Weights of a small GPT-style language model, trained from scratch on English Wikipedia: capped logits.
Each number is 50 + 10 x the weight over its row's rms, rounded and kept within 0 to 99. Layers, rows and columns count from 0. The size before them is the row's rms in percent of the matrix's.

# down: layer 2 MLP down (transposed), 704x256, rms 0.153, rows 322-339, columns 128-255
# gate: layer 2 MLP gate, 704x256, rms 0.0807, rows 323-340, columns 128-255
# up: layer 2 MLP up, 704x256, rms 0.0821, rows 323-340, columns 128-255
down322 093:50 44 47 41 64 54 62 43 40 39 44 55 45 52 35 39 56 50 54 41 32 63 33 33 57 50 52 31 43 44 66 42 45 58 62 57 39 36 60 42 50 50 49 35 38 62 40 43 50 46 43 46 51 55 47 44 39 34 53 58 39 42 60 46 44 46 32 57 53 44 54 52 58 58 60 49 52 45 31 48 34 66 51 56 42 55 48 65 55 50 37 44 46 39 63 35 31 41 64 54 45 57 60 50 57 60 41 40 33 43 60 65 35 57 63 66 43 39 45 54 61 49 33 71 36 58 52 50
gate323 094:42 62 32 38 52 33 50 42 38 42 40 36 57 52 61 52 43 38 58 48 46 67 50 57 57 55 35 57 47 46 52 36 53 43 58 42 40 36 63 52 56 40 57 57 51 45 55 59 52 57 41 44 48 48 53 49 34 71 51 59 63 69 63 50 24 46 37 29 63 51 66 43 52 55 44 63 44 45 43 54 42 54 44 51 44 72 49 33 66 47 40 50 57 46 48 48 44 45 52 67 54 51 60 53 59 74 33 27 47 39 43 61 45 60 64 58 51 49 40 58 42 62 56 46 45 53 45 61
up323 099:53 44 42 55 48 58 43 47 46 47 46 47 49 54 57 53 52 50 40 47 49 40 55 68 41 58 53 55 48 63 44 58 53 48 45 80 74 54 56 39 55 57 47 43 50 47 63 68 51 33 58 37 41 30 42 39 58 47 41 35 58 38 56 52 53 45 38 37 41 55 31 68 40 58 38 56 40 55 43 41 50 63 29 42 58 47 51 60 45 55 57 43 59 48 40 42 61 55 49 53 24 40 45 41 33 76 60 48 57 43 51 54 57 39 70 44 62 63 51 33 42 47 51 58 68 53 29 47
down323 093:37 47 48 62 39 50 42 52 33 67 67 40 53 56 30 51 41 44 54 40 33 48 43 53 48 59 56 45 50 54 46 57 50 62 55 63 50 69 46 50 61 63 38 53 50 40 36 56 56 48 46 59 52 57 50 33 42 29 36 65 57 42 37 47 61 50 44 64 65 55 49 49 48 47 53 36 52 67 53 35 55 57 50 47 37 40 59 63 53 55 62 52 44 64 50 49 40 44 58 51 38 44 43 46 39 29 37 43 43 65 64 45 43 31 58 62 60 55 52 34 24 64 57 56 45 36 49 60
gate324 098:35 35 61 48 52 47 60 45 51 31 43 36 43 43 47 51 35 39 56 55 51 32 46 31 44 39 34 56 54 53 46 53 46 49 39 63 46 49 47 45 28 37 53 46 53 53 54 60 46 58 48 57 34 40 47 56 55 41 51 52 28 42 51 59 58 62 58 51 53 54 50 47 44 51 63 36 52 67 43 57 54 75 36 50 36 52 65 70 44 53 63 38 47 63 48 49 58 52 51 45 46 57 31 42 57 63 47 56 60 55 42 40 34 53 67 69 51 38 39 46 40 58 69 37 70 45 67 36
up324 108:51 70 48 51 53 61 62 45 47 67 41 56 45 53 52 32 41 62 58 53 51 47 48 52 38 44 35 50 43 35 44 44 53 46 67 51 42 41 48 59 54 39 42 41 58 54 37 45 62 41 60 66 36 46 44 42 48 35 53 61 55 46 55 42 55 39 53 60 33 42 51 56 49 55 55 44 47 75 55 51 37 38 56 50 73 24 54 62 29 50 51 46 57 56 51 59 57 61 48 60 39 45 36 58 66 49 43 41 40 38 39 48 33 83 52 50 57 49 69 62 46 48 45 64 48 48 51 56
down324 101:51 61 52 62 44 59 50 31 50 54 59 59 49 50 54 44 52 59 57 46 41 58 64 44 68 29 68 52 47 51 56 51 62 24 42 31 59 53 53 45 69 55 38 70 48 60 56 66 43 47 50 69 47 49 41 45 59 61 54 50 46 56 58 51 56 49 43 35 54 42 53 42 59 47 39 53 58 53 37 52 50 33 45 48 45 58 52 40 43 48 51 45 48 55 43 49 57 53 49 62 40 53 53 33 51 53 59 65 52 49 49 45 35 61 54 63 50 51 57 72 59 58 53 48 53 66 27 54
gate325 104:61 44 42 58 63 39 52 66 55 54 42 63 33 47 52 51 44 53 58 51 63 53 58 40 53 41 31 54 35 50 66 47 57 53 51 45 34 68 52 64 40 48 44 47 47 63 60 50 44 51 39 44 47 35 48 35 59 47 41 33 41 44 56 51 39 65 41 44 45 55 53 54 52 48 57 37 44 74 49 34 48 56 41 63 56 68 47 47 55 58 52 71 62 58 62 52 35 45 42 60 54 57 42 51 67 34 64 71 45 60 45 52 65 30 43 54 60 49 44 51 55 41 49 58 42 49 52 47
up325 096:33 53 47 45 55 45 49 52 35 54 55 51 50 29 70 30 50 49 51 41 46 54 42 47 53 61 46 31 34 38 53 46 36 67 61 49 49 44 53 43 51 44 29 53 66 41 70 45 53 44 42 52 59 44 46 58 38 53 62 45 67 48 67 41 48 34 41 50 41 45 43 39 45 60 42 54 31 55 45 65 53 43 43 40 58 55 46 56 44 56 50 53 38 49 47 45 43 40 45 47 69 64 55 56 64 57 44 63 41 51 47 64 53 50 42 54 39 70 41 61 44 54 53 46 45 61 45 59
down325 100:50 57 50 58 49 65 59 40 51 53 58 49 41 51 27 55 38 51 56 61 38 55 47 51 54 57 47 41 60 46 62 46 39 72 56 59 56 57 42 49 32 55 50 36 53 46 49 33 55 38 42 43 50 37 39 61 59 62 34 44 49 38 40 55 45 47 73 38 57 35 57 26 36 37 32 51 55 55 47 44 61 47 30 32 43 44 46 65 47 64 57 25 62 51 62 51 40 59 70 49 65 50 50 54 37 70 60 56 59 65 58 50 64 51 45 29 53 45 53 54 55 53 60 52 49 50 61 50
gate326 103:49 54 54 56 56 54 49 46 46 43 33 45 38 47 48 39 41 59 52 54 51 40 50 51 64 46 47 44 52 57 57 58 42 71 49 59 40 63 44 46 47 33 50 53 50 58 50 57 64 52 41 69 65 50 55 40 59 48 73 68 30 32 51 61 50 54 60 59 45 37 50 58 65 67 54 44 38 50 71 58 50 62 27 48 53 35 35 45 54 34 37 37 52 68 53 44 63 53 56 53 72 45 49 41 51 47 58 63 38 56 63 57 43 44 50 74 42 50 61 54 58 59 39 60 41 35 50 57
up326 099:41 36 54 58 40 32 45 46 49 52 52 52 54 47 41 53 42 63 47 38 31 66 46 43 60 42 51 54 44 39 33 40 57 53 25 37 43 46 49 57 58 30 75 43 54 52 57 37 68 54 40 69 45 49 59 57 44 65 39 46 63 56 39 44 65 51 36 48 69 60 65 44 53 40 68 53 66 56 64 53 47 48 61 63 50 56 44 40 65 56 31 61 44 67 51 51 54 54 42 58 52 57 52 58 55 64 67 50 40 41 43 62 39 70 51 54 52 51 45 64 47 57 57 48 56 57 49 40
down326 103:28 35 51 32 45 54 57 35 54 54 39 33 50 33 32 42 38 54 58 64 42 44 62 47 48 54 49 59 54 38 46 47 44 32 27 33 54 49 58 47 60 44 40 55 61 41 39 59 55 48 51 68 33 45 44 39 41 53 48 42 54 38 48 51 52 41 36 52 59 54 53 41 34 35 53 43 55 42 59 61 36 48 53 35 61 53 63 51 53 45 55 39 59 64 49 48 65 45 54 49 49 50 72 25 56 54 54 34 52 58 51 56 58 58 46 55 60 54 56 48 49 54 57 76 44 26 61 50
gate327 097:57 60 39 57 57 47 53 30 41 49 39 55 55 68 39 53 61 38 63 45 43 44 63 58 56 66 43 17 50 46 66 60 42 57 61 45 55 48 61 44 30 42 55 30 44 45 62 52 67 55 63 50 50 35 60 44 73 48 51 38 62 59 64 43 43 63 69 55 48 64 65 49 55 53 62 76 62 57 69 41 32 53 38 60 53 40 40 57 55 43 63 37 45 43 44 45 66 46 31 57 51 26 51 54 45 53 53 61 60 35 43 46 43 39 50 56 59 39 41 55 54 56 64 55 54 62 54 38
up327 101:49 46 48 49 64 53 49 35 47 60 53 46 62 56 44 58 69 42 41 41 47 50 65 70 58 55 57 12 34 47 45 47 57 64 46 54 40 45 63 52 50 47 71 44 60 42 57 28 60 56 69 47 65 45 59 47 56 49 57 31 48 47 55 47 26 62 47 50 60 51 53 56 61 38 58 60 67 41 74 36 42 41 41 73 51 41 49 46 59 51 40 44 40 39 52 38 52 43 50 58 41 44 70 41 44 61 38 55 68 21 50 48 48 38 53 39 52 54 44 60 46 46 65 62 52 57 48 43
down327 101:39 63 55 57 52 23 47 45 64 45 52 38 66 64 53 53 71 55 57 43 44 36 41 26 56 58 34 31 70 51 47 45 49 57 44 46 55 66 54 57 56 35 53 60 48 54 44 40 55 53 53 54 55 32 56 61 45 55 51 56 46 52 50 53 56 44 57 59 55 46 31 39 50 36 68 44 54 29 61 46 45 34 35 41 60 35 54 48 49 52 30 46 32 73 47 53 62 42 44 50 66 63 59 50 53 66 32 49 45 35 46 45 64 34 58 41 47 53 46 58 22 57 30 48 43 64 34 45
gate328 097:34 47 60 47 56 42 43 53 52 41 38 42 45 57 39 51 56 52 57 40 61 52 34 59 34 46 53 51 48 52 44 60 34 64 63 65 53 58 53 52 41 52 26 52 43 46 36 65 52 62 46 55 51 45 34 49 47 54 48 50 45 52 52 68 56 49 46 44 51 31 36 52 56 52 44 47 49 48 48 31 61 53 61 44 71 38 47 46 34 54 46 38 73 50 42 38 59 53 60 46 42 56 47 46 68 56 59 49 45 64 63 60 52 52 43 31 37 24 49 46 52 50 50 59 58 32 57 37
up328 096:57 28 57 53 49 56 39 50 54 47 41 39 58 45 40 59 49 58 73 44 55 46 61 51 59 58 45 59 41 48 54 69 34 61 51 57 52 50 53 56 64 52 61 49 34 48 60 50 65 60 51 39 43 49 52 74 64 48 51 42 47 39 52 50 42 44 66 50 69 58 40 64 46 51 46 54 44 46 38 48 62 60 53 58 54 45 69 49 51 31 42 61 78 61 53 28 62 63 49 33 43 46 60 47 42 67 45 49 49 53 73 49 61 46 68 50 53 63 34 60 44 55 54 47 46 38 43 32
down328 096:35 67 47 54 51 44 60 56 47 54 39 33 56 51 45 47 66 38 53 25 35 53 44 69 67 51 62 51 53 41 50 61 45 76 64 58 38 72 54 53 54 58 43 71 41 33 55 64 44 48 58 60 42 51 47 34 59 47 44 52 62 48 40 52 62 51 62 57 39 43 49 58 62 64 59 38 26 56 45 53 50 36 57 45 42 57 36 42 58 66 61 57 60 37 55 64 65 60 51 29 44 51 36 49 40 49 42 53 50 56 48 43 27 64 52 46 49 48 59 43 41 37 43 51 53 61 50 64
gate329 100:36 52 40 52 62 41 41 48 36 63 55 49 64 49 52 39 39 65 65 48 37 51 48 45 53 55 44 33 62 59 44 22 47 61 52 53 51 42 65 45 53 44 36 36 46 42 35 61 46 50 76 56 40 61 41 49 61 43 65 59 57 46 33 50 68 62 45 40 59 39 37 43 54 50 45 62 47 57 61 40 69 38 38 30 35 48 52 35 46 61 57 57 56 48 53 30 41 64 46 50 62 42 50 42 41 56 35 47 53 52 54 35 52 70 45 51 59 48 54 42 42 48 68 52 47 37 44 56
up329 098:50 37 47 60 59 57 66 31 60 44 52 56 23 49 50 57 41 59 49 38 62 45 45 44 39 55 51 69 41 37 51 42 30 57 45 48 27 41 46 36 40 36 56 61 42 40 44 48 49 41 48 48 38 52 65 61 53 53 49 49 32 40 48 58 63 48 48 36 72 46 51 62 65 53 73 52 60 70 38 49 46 35 50 53 53 51 52 56 24 46 59 48 40 72 54 73 53 61 34 55 43 64 50 40 71 56 52 58 45 62 54 37 59 46 54 49 57 62 55 40 53 52 55 55 58 47 56 55
down329 102:50 40 47 66 44 34 57 56 53 54 53 77 69 63 54 59 54 55 53 70 22 42 48 41 65 46 53 41 42 70 61 51 42 69 40 64 44 43 65 48 60 48 45 31 50 32 17 34 66 47 56 47 60 54 43 41 41 48 61 51 42 43 56 59 54 45 51 60 50 56 41 49 40 42 43 57 77 53 54 49 51 44 39 45 60 54 59 48 42 50 58 61 46 45 45 50 56 46 54 58 42 45 43 67 39 56 57 49 44 47 57 75 50 53 50 37 50 66 79 55 31 50 69 62 42 39 38 29
gate330 099:45 44 54 35 44 41 59 33 44 49 57 57 60 46 59 37 55 50 30 39 52 36 68 52 43 32 34 51 57 48 43 33 57 52 53 37 51 49 31 49 60 51 47 46 39 62 51 31 42 32 66 45 40 60 62 54 36 66 49 48 56 51 37 54 33 46 44 57 62 65 69 69 67 52 49 57 43 50 41 43 40 58 48 63 56 43 52 40 49 43 58 52 46 61 56 38 65 45 69 58 51 48 68 50 58 51 53 75 43 66 57 44 40 60 43 48 37 52 32 54 55 44 54 55 45 67 43 49
up330 102:46 57 60 70 46 44 48 36 41 50 40 45 51 46 36 50 45 56 34 27 59 40 30 74 50 51 65 36 33 68 62 56 57 57 57 69 59 47 47 45 48 42 50 58 54 39 52 39 56 62 52 45 48 66 29 44 54 55 48 31 49 36 37 56 41 75 39 58 58 47 43 46 47 47 46 60 61 49 32 70 75 56 54 41 40 54 42 51 45 55 32 49 56 55 49 44 58 62 54 59 49 49 45 41 67 46 52 52 40 36 70 54 56 58 61 52 38 41 30 46 55 43 35 42 60 40 27 49
down330 100:54 56 42 42 67 55 51 42 22 39 55 42 33 47 69 56 64 56 58 56 19 47 43 41 65 56 54 58 63 39 61 35 57 54 52 42 47 41 56 52 53 47 41 50 38 53 54 48 34 48 57 36 47 40 52 43 64 37 34 68 45 69 36 46 66 50 59 42 56 60 57 56 59 47 48 41 64 42 61 35 45 57 32 63 65 47 48 47 62 59 42 60 48 50 47 28 40 60 58 50 45 54 45 42 62 45 64 37 45 52 27 53 68 38 57 63 42 51 58 53 62 56 55 33 61 55 59 57
gate331 097:31 39 63 48 46 58 46 65 57 50 59 38 44 49 53 53 50 43 64 42 46 36 46 45 58 43 31 55 54 66 38 82 39 71 47 46 47 47 49 50 50 56 38 39 45 40 57 44 52 57 30 42 58 50 32 43 58 44 41 54 50 49 63 33 57 37 51 53 51 51 50 49 43 42 57 46 68 37 75 62 55 51 31 72 44 46 56 47 42 68 32 62 57 64 52 57 60 80 38 53 40 54 43 57 44 56 58 42 60 50 60 31 36 71 44 46 40 38 36 58 66 65 55 36 40 43 56 48
up331 098:58 61 62 43 46 47 65 49 68 51 49 45 37 57 52 67 44 63 46 51 52 64 56 50 54 33 48 30 53 38 45 56 27 62 52 57 77 45 39 51 34 51 37 59 59 39 51 50 42 36 38 55 63 65 42 52 33 54 53 49 41 45 51 32 55 61 52 54 38 47 29 57 59 37 56 51 51 41 41 42 36 47 68 57 52 49 46 42 52 57 39 60 52 52 56 57 40 50 44 47 40 55 51 51 50 66 53 37 47 63 56 43 28 25 48 37 39 59 39 56 64 43 58 42 50 48 45 46
down331 098:52 46 50 51 65 39 50 43 47 41 64 42 52 44 46 41 36 54 36 53 55 50 66 29 45 45 36 38 62 39 52 58 57 54 29 60 46 62 50 56 53 33 54 59 60 54 61 56 46 56 64 50 64 43 47 51 53 36 67 39 52 50 45 46 65 59 55 49 31 49 49 56 49 43 62 38 59 56 45 44 55 41 46 44 38 69 36 48 57 39 60 51 52 56 45 60 62 52 45 38 57 52 50 32 54 71 63 43 42 42 50 57 55 66 42 54 39 49 45 70 35 26 51 56 75 49 35 43
gate332 102:40 44 36 58 49 46 35 40 55 52 73 42 70 45 62 39 61 44 41 51 43 44 60 30 74 72 44 49 61 56 49 35 62 62 54 37 61 46 50 49 44 33 61 45 43 37 39 58 50 54 49 50 66 59 54 33 51 55 36 59 37 41 82 37 51 52 55 37 45 39 55 52 50 48 56 48 51 64 44 35 61 44 48 47 60 29 65 62 33 54 50 56 63 45 37 41 45 63 45 51 31 52 41 58 50 70 80 43 50 49 51 50 55 37 45 59 39 69 56 59 29 54 48 51 50 30 44 54
up332 102:37 63 61 51 68 55 56 51 55 41 62 68 50 60 49 39 48 52 37 44 45 55 57 65 44 43 30 47 45 64 69 48 47 48 55 54 68 51 47 61 57 36 47 54 47 50 48 58 37 65 42 54 47 28 47 37 38 56 48 56 40 69 45 53 45 59 36 53 58 54 74 58 37 58 39 52 53 42 48 32 42 47 45 47 57 38 53 50 41 55 66 56 55 69 42 33 43 35 41 40 49 39 65 38 57 44 54 53 56 38 37 57 67 44 34 67 49 65 53 40 50 30 53 57 41 53 41 43
down332 103:56 46 33 48 54 53 53 56 54 73 63 33 55 51 50 60 73 50 33 53 44 55 46 58 46 54 64 43 61 54 51 51 42 56 42 45 68 40 50 58 54 40 44 39 49 57 49 61 72 58 67 46 47 59 59 44 56 52 39 65 53 52 43 54 31 59 52 34 66 51 48 56 54 45 54 42 38 49 52 34 45 43 41 40 42 49 65 58 49 50 49 61 37 52 48 61 66 52 52 40 43 43 45 35 47 45 42 52 40 44 72 32 46 52 55 40 48 38 48 59 41 43 59 52 22 40 54 50
gate333 097:61 49 49 55 40 60 64 40 65 49 52 53 50 49 58 34 39 52 51 46 50 41 41 45 52 56 47 56 41 37 36 37 42 68 49 66 43 42 63 61 45 44 59 39 46 51 56 36 54 58 65 42 45 41 43 35 53 49 60 68 40 36 68 51 48 62 40 67 40 65 55 40 64 37 54 46 39 55 46 47 49 38 33 36 59 61 57 48 40 37 57 28 62 65 29 68 60 50 54 52 50 49 45 58 60 27 56 50 61 51 52 58 44 63 56 54 47 53 45 48 47 48 70 40 60 42 37 41
up333 094:51 48 50 50 39 63 52 53 43 43 38 55 39 54 63 51 44 60 56 59 39 49 69 46 34 50 56 58 57 45 52 64 45 74 49 68 27 44 30 66 47 64 56 57 56 41 49 37 71 57 70 47 50 50 49 52 33 45 52 65 40 44 64 47 50 64 46 61 47 57 44 41 59 47 62 47 53 70 57 49 59 40 58 48 58 52 49 37 46 42 48 38 54 46 42 55 55 42 62 42 54 33 54 47 53 25 44 49 66 43 51 46 59 55 62 38 42 59 40 66 47 55 77 44 67 37 42 44
down333 098:54 44 69 62 39 39 50 51 51 56 41 48 37 45 43 36 44 57 56 30 69 52 59 36 48 52 41 39 47 57 60 59 47 56 79 63 50 46 72 43 58 56 43 63 56 55 61 55 44 48 40 43 51 54 40 55 47 48 53 41 36 53 54 47 31 39 33 49 71 41 42 44 55 66 40 50 64 65 54 46 30 50 45 54 49 35 51 49 50 44 52 50 39 57 49 38 54 53 36 32 49 56 60 58 62 65 38 60 41 58 24 59 56 42 51 54 65 51 53 59 41 40 31 48 53 51 41 48
gate334 102:65 61 61 52 46 55 55 55 50 40 40 46 53 53 44 53 69 57 43 46 62 57 33 59 52 51 40 66 42 61 33 66 43 45 47 41 36 63 67 51 52 37 55 49 36 62 39 78 51 58 50 63 64 41 50 47 68 59 50 75 32 73 54 57 58 56 46 43 32 33 49 45 56 53 41 46 47 59 52 57 49 53 58 60 48 36 39 57 57 59 61 52 53 57 56 38 51 56 44 53 55 60 65 36 63 45 38 48 45 59 60 73 64 54 48 52 51 48 45 28 47 56 58 62 61 54 53 28
up334 101:67 42 33 57 57 45 48 63 62 66 41 42 53 48 68 50 37 39 58 30 41 29 59 35 55 45 47 60 50 49 58 41 44 33 73 35 39 51 65 37 46 57 48 51 57 50 43 33 62 53 59 45 59 59 52 57 31 39 62 53 46 45 37 42 45 32 43 50 55 59 45 52 64 55 47 57 36 51 50 59 56 40 57 50 47 61 65 33 34 52 55 38 62 47 46 66 71 36 52 37 42 39 45 45 42 27 61 67 38 40 60 34 61 32 69 52 52 47 42 44 64 55 54 49 36 60 53 60
down334 101:48 60 60 44 52 29 68 41 46 37 64 53 56 70 43 49 52 49 44 52 53 42 54 50 59 45 52 47 40 43 41 55 54 38 41 56 40 51 49 40 43 41 49 59 34 43 41 71 41 41 42 38 53 49 54 52 54 57 38 38 49 57 55 41 57 56 43 54 53 38 36 51 51 80 58 52 37 47 56 52 43 45 58 45 49 37 37 43 36 56 46 53 62 45 58 46 51 51 56 52 62 56 62 67 57 68 57 48 58 60 32 43 48 59 40 50 49 56 33 47 43 56 53 56 50 43 62 56
gate335 091:52 44 40 52 52 52 45 52 54 36 56 53 43 59 49 36 63 45 55 37 47 62 57 47 58 26 32 49 51 58 50 34 41 54 56 38 50 70 63 31 25 63 47 42 57 37 43 44 38 43 55 48 38 48 56 49 57 63 46 57 63 40 69 41 41 44 44 41 42 43 74 36 48 39 62 74 67 43 64 36 57 72 34 60 62 45 54 57 32 37 36 44 55 42 33 59 42 69 63 52 32 51 46 44 54 56 37 37 56 52 61 34 34 45 58 22 41 39 34 57 48 59 58 40 50 55 51 47
up335 093:67 50 63 45 37 53 40 37 57 50 46 65 41 50 29 64 61 48 51 53 56 44 52 49 45 54 53 56 53 57 58 52 67 38 46 40 55 59 51 48 54 55 47 37 63 54 35 47 45 48 38 60 51 44 50 54 56 63 31 36 47 35 56 56 67 37 51 29 35 32 47 43 44 45 55 67 38 47 38 40 50 51 44 47 46 40 46 51 48 43 48 55 64 45 46 46 57 73 46 48 42 47 39 49 57 43 58 45 47 38 53 48 40 49 63 47 55 59 44 53 57 54 59 54 60 57 73 54
down335 095:41 32 50 58 74 50 40 56 57 58 49 51 53 73 50 42 34 53 57 70 52 69 51 68 58 39 60 34 49 46 49 56 51 56 67 46 46 38 53 64 45 49 52 66 55 54 65 49 53 53 54 51 58 50 45 33 53 41 57 43 49 63 60 62 54 61 61 54 44 41 34 53 51 34 62 54 61 43 53 36 59 24 62 56 37 50 56 54 61 50 41 39 35 57 55 52 54 40 48 53 45 60 42 50 66 50 36 42 63 48 39 46 54 43 50 57 47 46 55 49 56 66 68 52 46 48 35 49
gate336 108:43 44 52 52 65 69 65 54 52 70 64 60 35 36 64 47 52 49 40 42 50 49 48 62 48 64 52 32 42 58 44 43 64 50 49 29 49 40 53 58 42 60 51 37 70 61 63 52 27 48 55 44 45 57 57 53 56 47 43 44 45 48 41 64 49 50 52 37 48 37 59 55 57 55 42 51 47 36 51 55 31 60 48 53 55 42 68 59 64 56 41 47 30 20 52 49 40 42 56 45 52 54 54 41 41 69 46 35 24 53 68 46 61 62 54 58 59 57 53 47 54 49 63 55 48 58 45 33
up336 105:56 37 29 40 64 58 52 46 45 49 59 50 59 57 56 56 53 48 55 59 50 46 40 57 45 52 53 50 49 51 63 55 39 58 46 47 62 30 49 58 39 58 59 46 47 53 55 52 31 52 58 62 55 55 46 42 36 60 44 54 53 64 38 61 50 56 56 52 49 43 69 51 36 45 59 56 39 52 48 47 54 52 46 39 41 37 62 49 58 59 69 62 39 66 54 53 42 44 47 68 40 44 71 57 40 39 54 34 54 62 54 24 35 47 44 40 41 78 49 43 53 57 62 53 42 58 57 34
down336 108:51 45 68 47 61 63 51 43 56 49 45 53 30 57 66 37 44 64 41 54 60 54 42 65 48 60 36 54 43 51 44 51 68 61 27 62 47 63 67 48 55 45 73 48 46 59 68 45 48 41 33 29 51 50 57 54 53 45 58 52 43 31 55 47 53 63 70 51 51 55 45 54 48 62 49 38 41 65 48 70 57 52 48 56 63 55 51 26 64 51 35 64 68 54 48 50 47 63 53 51 61 33 49 66 62 54 33 44 42 64 47 71 38 53 36 45 54 46 56 57 54 41 49 36 50 48 28 32
gate337 102:63 43 40 57 42 41 42 58 53 52 64 58 43 36 53 32 56 46 27 33 52 43 51 56 57 37 42 57 56 50 43 47 60 60 60 45 49 33 40 32 43 70 45 67 49 60 49 64 52 52 56 46 55 26 52 67 58 48 38 57 55 50 55 48 54 33 42 41 49 47 55 55 46 47 55 63 44 43 67 51 61 51 56 39 56 65 45 44 47 57 56 51 50 37 66 51 55 47 45 59 60 58 48 51 55 44 51 59 41 39 72 49 60 52 45 49 51 44 50 54 52 45 49 39 42 39 50 52
up337 104:62 43 46 69 40 41 38 53 50 61 46 46 70 60 34 62 62 54 61 36 36 50 59 41 40 67 56 49 51 45 43 56 56 57 64 42 42 55 54 56 53 53 57 61 42 62 36 41 50 63 50 66 56 54 44 49 71 44 65 70 73 68 43 46 57 53 70 45 42 37 29 47 49 42 62 54 63 45 38 31 63 54 46 37 32 66 32 46 37 57 61 38 48 56 59 63 41 55 45 57 42 51 51 49 28 50 62 50 58 44 50 40 75 48 43 56 64 54 36 52 39 47 37 39 50 48 52 47
down337 107:41 33 56 47 67 42 55 33 64 49 40 36 56 49 49 59 45 53 55 39 44 44 38 39 58 48 46 43 42 52 51 34 47 52 45 48 39 57 42 62 42 61 67 45 32 44 66 35 43 56 62 42 51 45 52 53 71 55 73 59 59 49 54 46 49 61 33 59 47 48 49 51 72 51 60 45 56 62 42 60 56 43 68 54 40 47 31 49 42 52 54 54 44 35 63 62 66 54 20 47 47 59 54 48 43 44 61 33 37 52 58 42 50 49 51 47 50 56 56 60 64 54 34 55 23 49 55 34
gate338 098:54 42 51 33 53 69 64 47 47 40 50 49 55 45 43 37 38 45 58 51 62 48 34 30 48 41 39 44 51 65 69 71 62 56 42 43 30 54 63 61 48 57 48 43 49 62 58 62 61 58 48 58 46 31 73 48 46 46 48 37 51 43 42 55 68 63 53 22 54 63 45 54 51 38 55 59 54 58 47 45 44 64 46 35 69 65 52 60 45 54 47 49 37 48 51 65 56 52 54 57 57 36 58 50 55 42 48 66 57 41 45 60 75 59 44 55 38 56 52 56 48 58 67 40 47 45 49 62
up338 095:45 60 53 48 66 34 47 55 55 53 59 56 61 44 24 47 47 61 43 53 42 47 65 65 51 45 56 58 40 51 39 51 39 51 58 63 52 43 33 50 50 54 49 46 61 37 50 55 58 47 58 40 59 52 32 53 40 52 47 51 63 62 64 60 32 44 42 70 40 52 67 71 49 54 53 41 37 38 47 42 35 57 46 54 49 35 45 49 42 41 58 52 52 73 75 32 38 45 47 45 62 60 40 48 46 63 29 41 76 39 52 47 50 41 61 34 58 45 42 50 63 31 27 56 67 55 52 31
down338 094:60 68 60 49 54 60 58 49 57 52 39 39 56 64 48 44 57 39 49 42 53 42 46 46 25 58 47 66 56 57 39 49 43 57 56 49 53 54 60 39 34 29 77 43 59 75 37 40 59 35 49 51 54 45 57 43 50 50 58 55 35 48 35 63 63 29 45 44 38 52 70 58 44 62 46 43 43 43 46 48 56 59 53 54 44 44 66 43 45 62 53 38 40 23 44 56 38 47 67 37 51 72 41 50 46 51 49 54 69 33 48 56 51 50 49 65 59 56 46 53 47 51 38 60 56 68 40 47
gate339 096:55 62 66 56 51 45 65 52 59 63 23 43 52 56 45 49 29 44 43 43 48 56 46 51 50 53 45 41 46 58 50 37 51 53 52 54 39 52 57 66 45 61 48 39 70 51 33 64 51 57 53 62 49 66 40 53 53 27 47 73 45 52 32 78 60 45 21 44 49 52 58 62 47 38 53 51 61 48 47 53 52 38 44 39 52 48 45 40 45 68 55 47 48 49 56 33 47 51 61 48 53 54 42 35 57 46 45 54 44 42 54 43 65 45 46 50 48 57 52 65 46 38 49 52 32 49 59 64
up339 092:50 53 61 43 59 43 58 76 51 53 54 65 39 43 63 53 34 60 48 43 51 45 46 56 61 55 41 62 55 46 28 49 56 44 62 58 35 37 45 45 35 62 48 35 60 47 36 41 50 60 39 49 72 43 55 48 64 29 53 49 38 51 37 64 40 68 45 58 53 44 52 68 42 37 43 60 58 70 40 64 46 44 38 53 33 46 73 55 50 69 57 37 42 72 62 60 38 61 46 48 55 50 57 40 50 46 49 53 56 38 51 41 44 50 49 49 38 51 65 36 51 34 43 56 47 54 46 59
down339 095:67 38 47 49 54 29 69 60 57 52 69 41 60 50 67 49 58 70 52 38 62 38 42 60 55 49 71 51 53 45 55 53 38 37 73 43 48 57 39 56 55 46 33 55 72 44 47 60 59 42 54 50 39 51 61 46 62 31 43 36 54 58 32 62 58 56 29 43 49 45 43 53 34 70 53 67 51 66 61 36 48 54 45 47 46 55 48 44 58 50 57 52 50 61 61 22 63 52 65 51 52 36 44 64 42 53 46 48 44 46 52 39 52 34 47 49 48 57 46 57 54 41 50 32 56 42 45 70
gate340 103:48 53 58 47 45 49 44 56 47 61 50 40 40 47 41 36 46 42 47 63 23 47 44 49 30 50 71 43 64 55 50 52 49 68 53 51 56 44 69 53 60 54 53 58 35 31 67 45 31 48 33 63 49 50 44 28 51 54 60 42 73 57 49 48 49 57 63 53 42 52 52 48 55 48 57 48 59 28 59 58 64 47 53 49 41 59 57 40 63 36 75 59 57 54 49 35 48 51 46 52 30 62 56 66 41 57 54 40 68 53 43 63 54 59 47 36 63 49 47 61 39 61 37 45 49 50 41 67
up340 099:57 55 51 58 43 43 49 49 63 60 63 47 45 51 37 62 40 28 44 64 42 58 59 43 61 43 50 47 70 67 32 41 31 52 35 57 74 42 40 38 48 62 41 49 54 41 59 37 21 40 42 61 42 62 47 29 43 49 48 61 58 63 42 47 45 57 69 51 49 48 46 37 37 55 58 60 47 31 48 45 59 61 56 37 66 50 50 54 40 37 43 52 33 54 59 50 57 54 59 45 36 33 52 58 44 42 42 47 45 50 46 59 50 53 45 54 43 51 53 49 54 40 37 47 35 36 51 55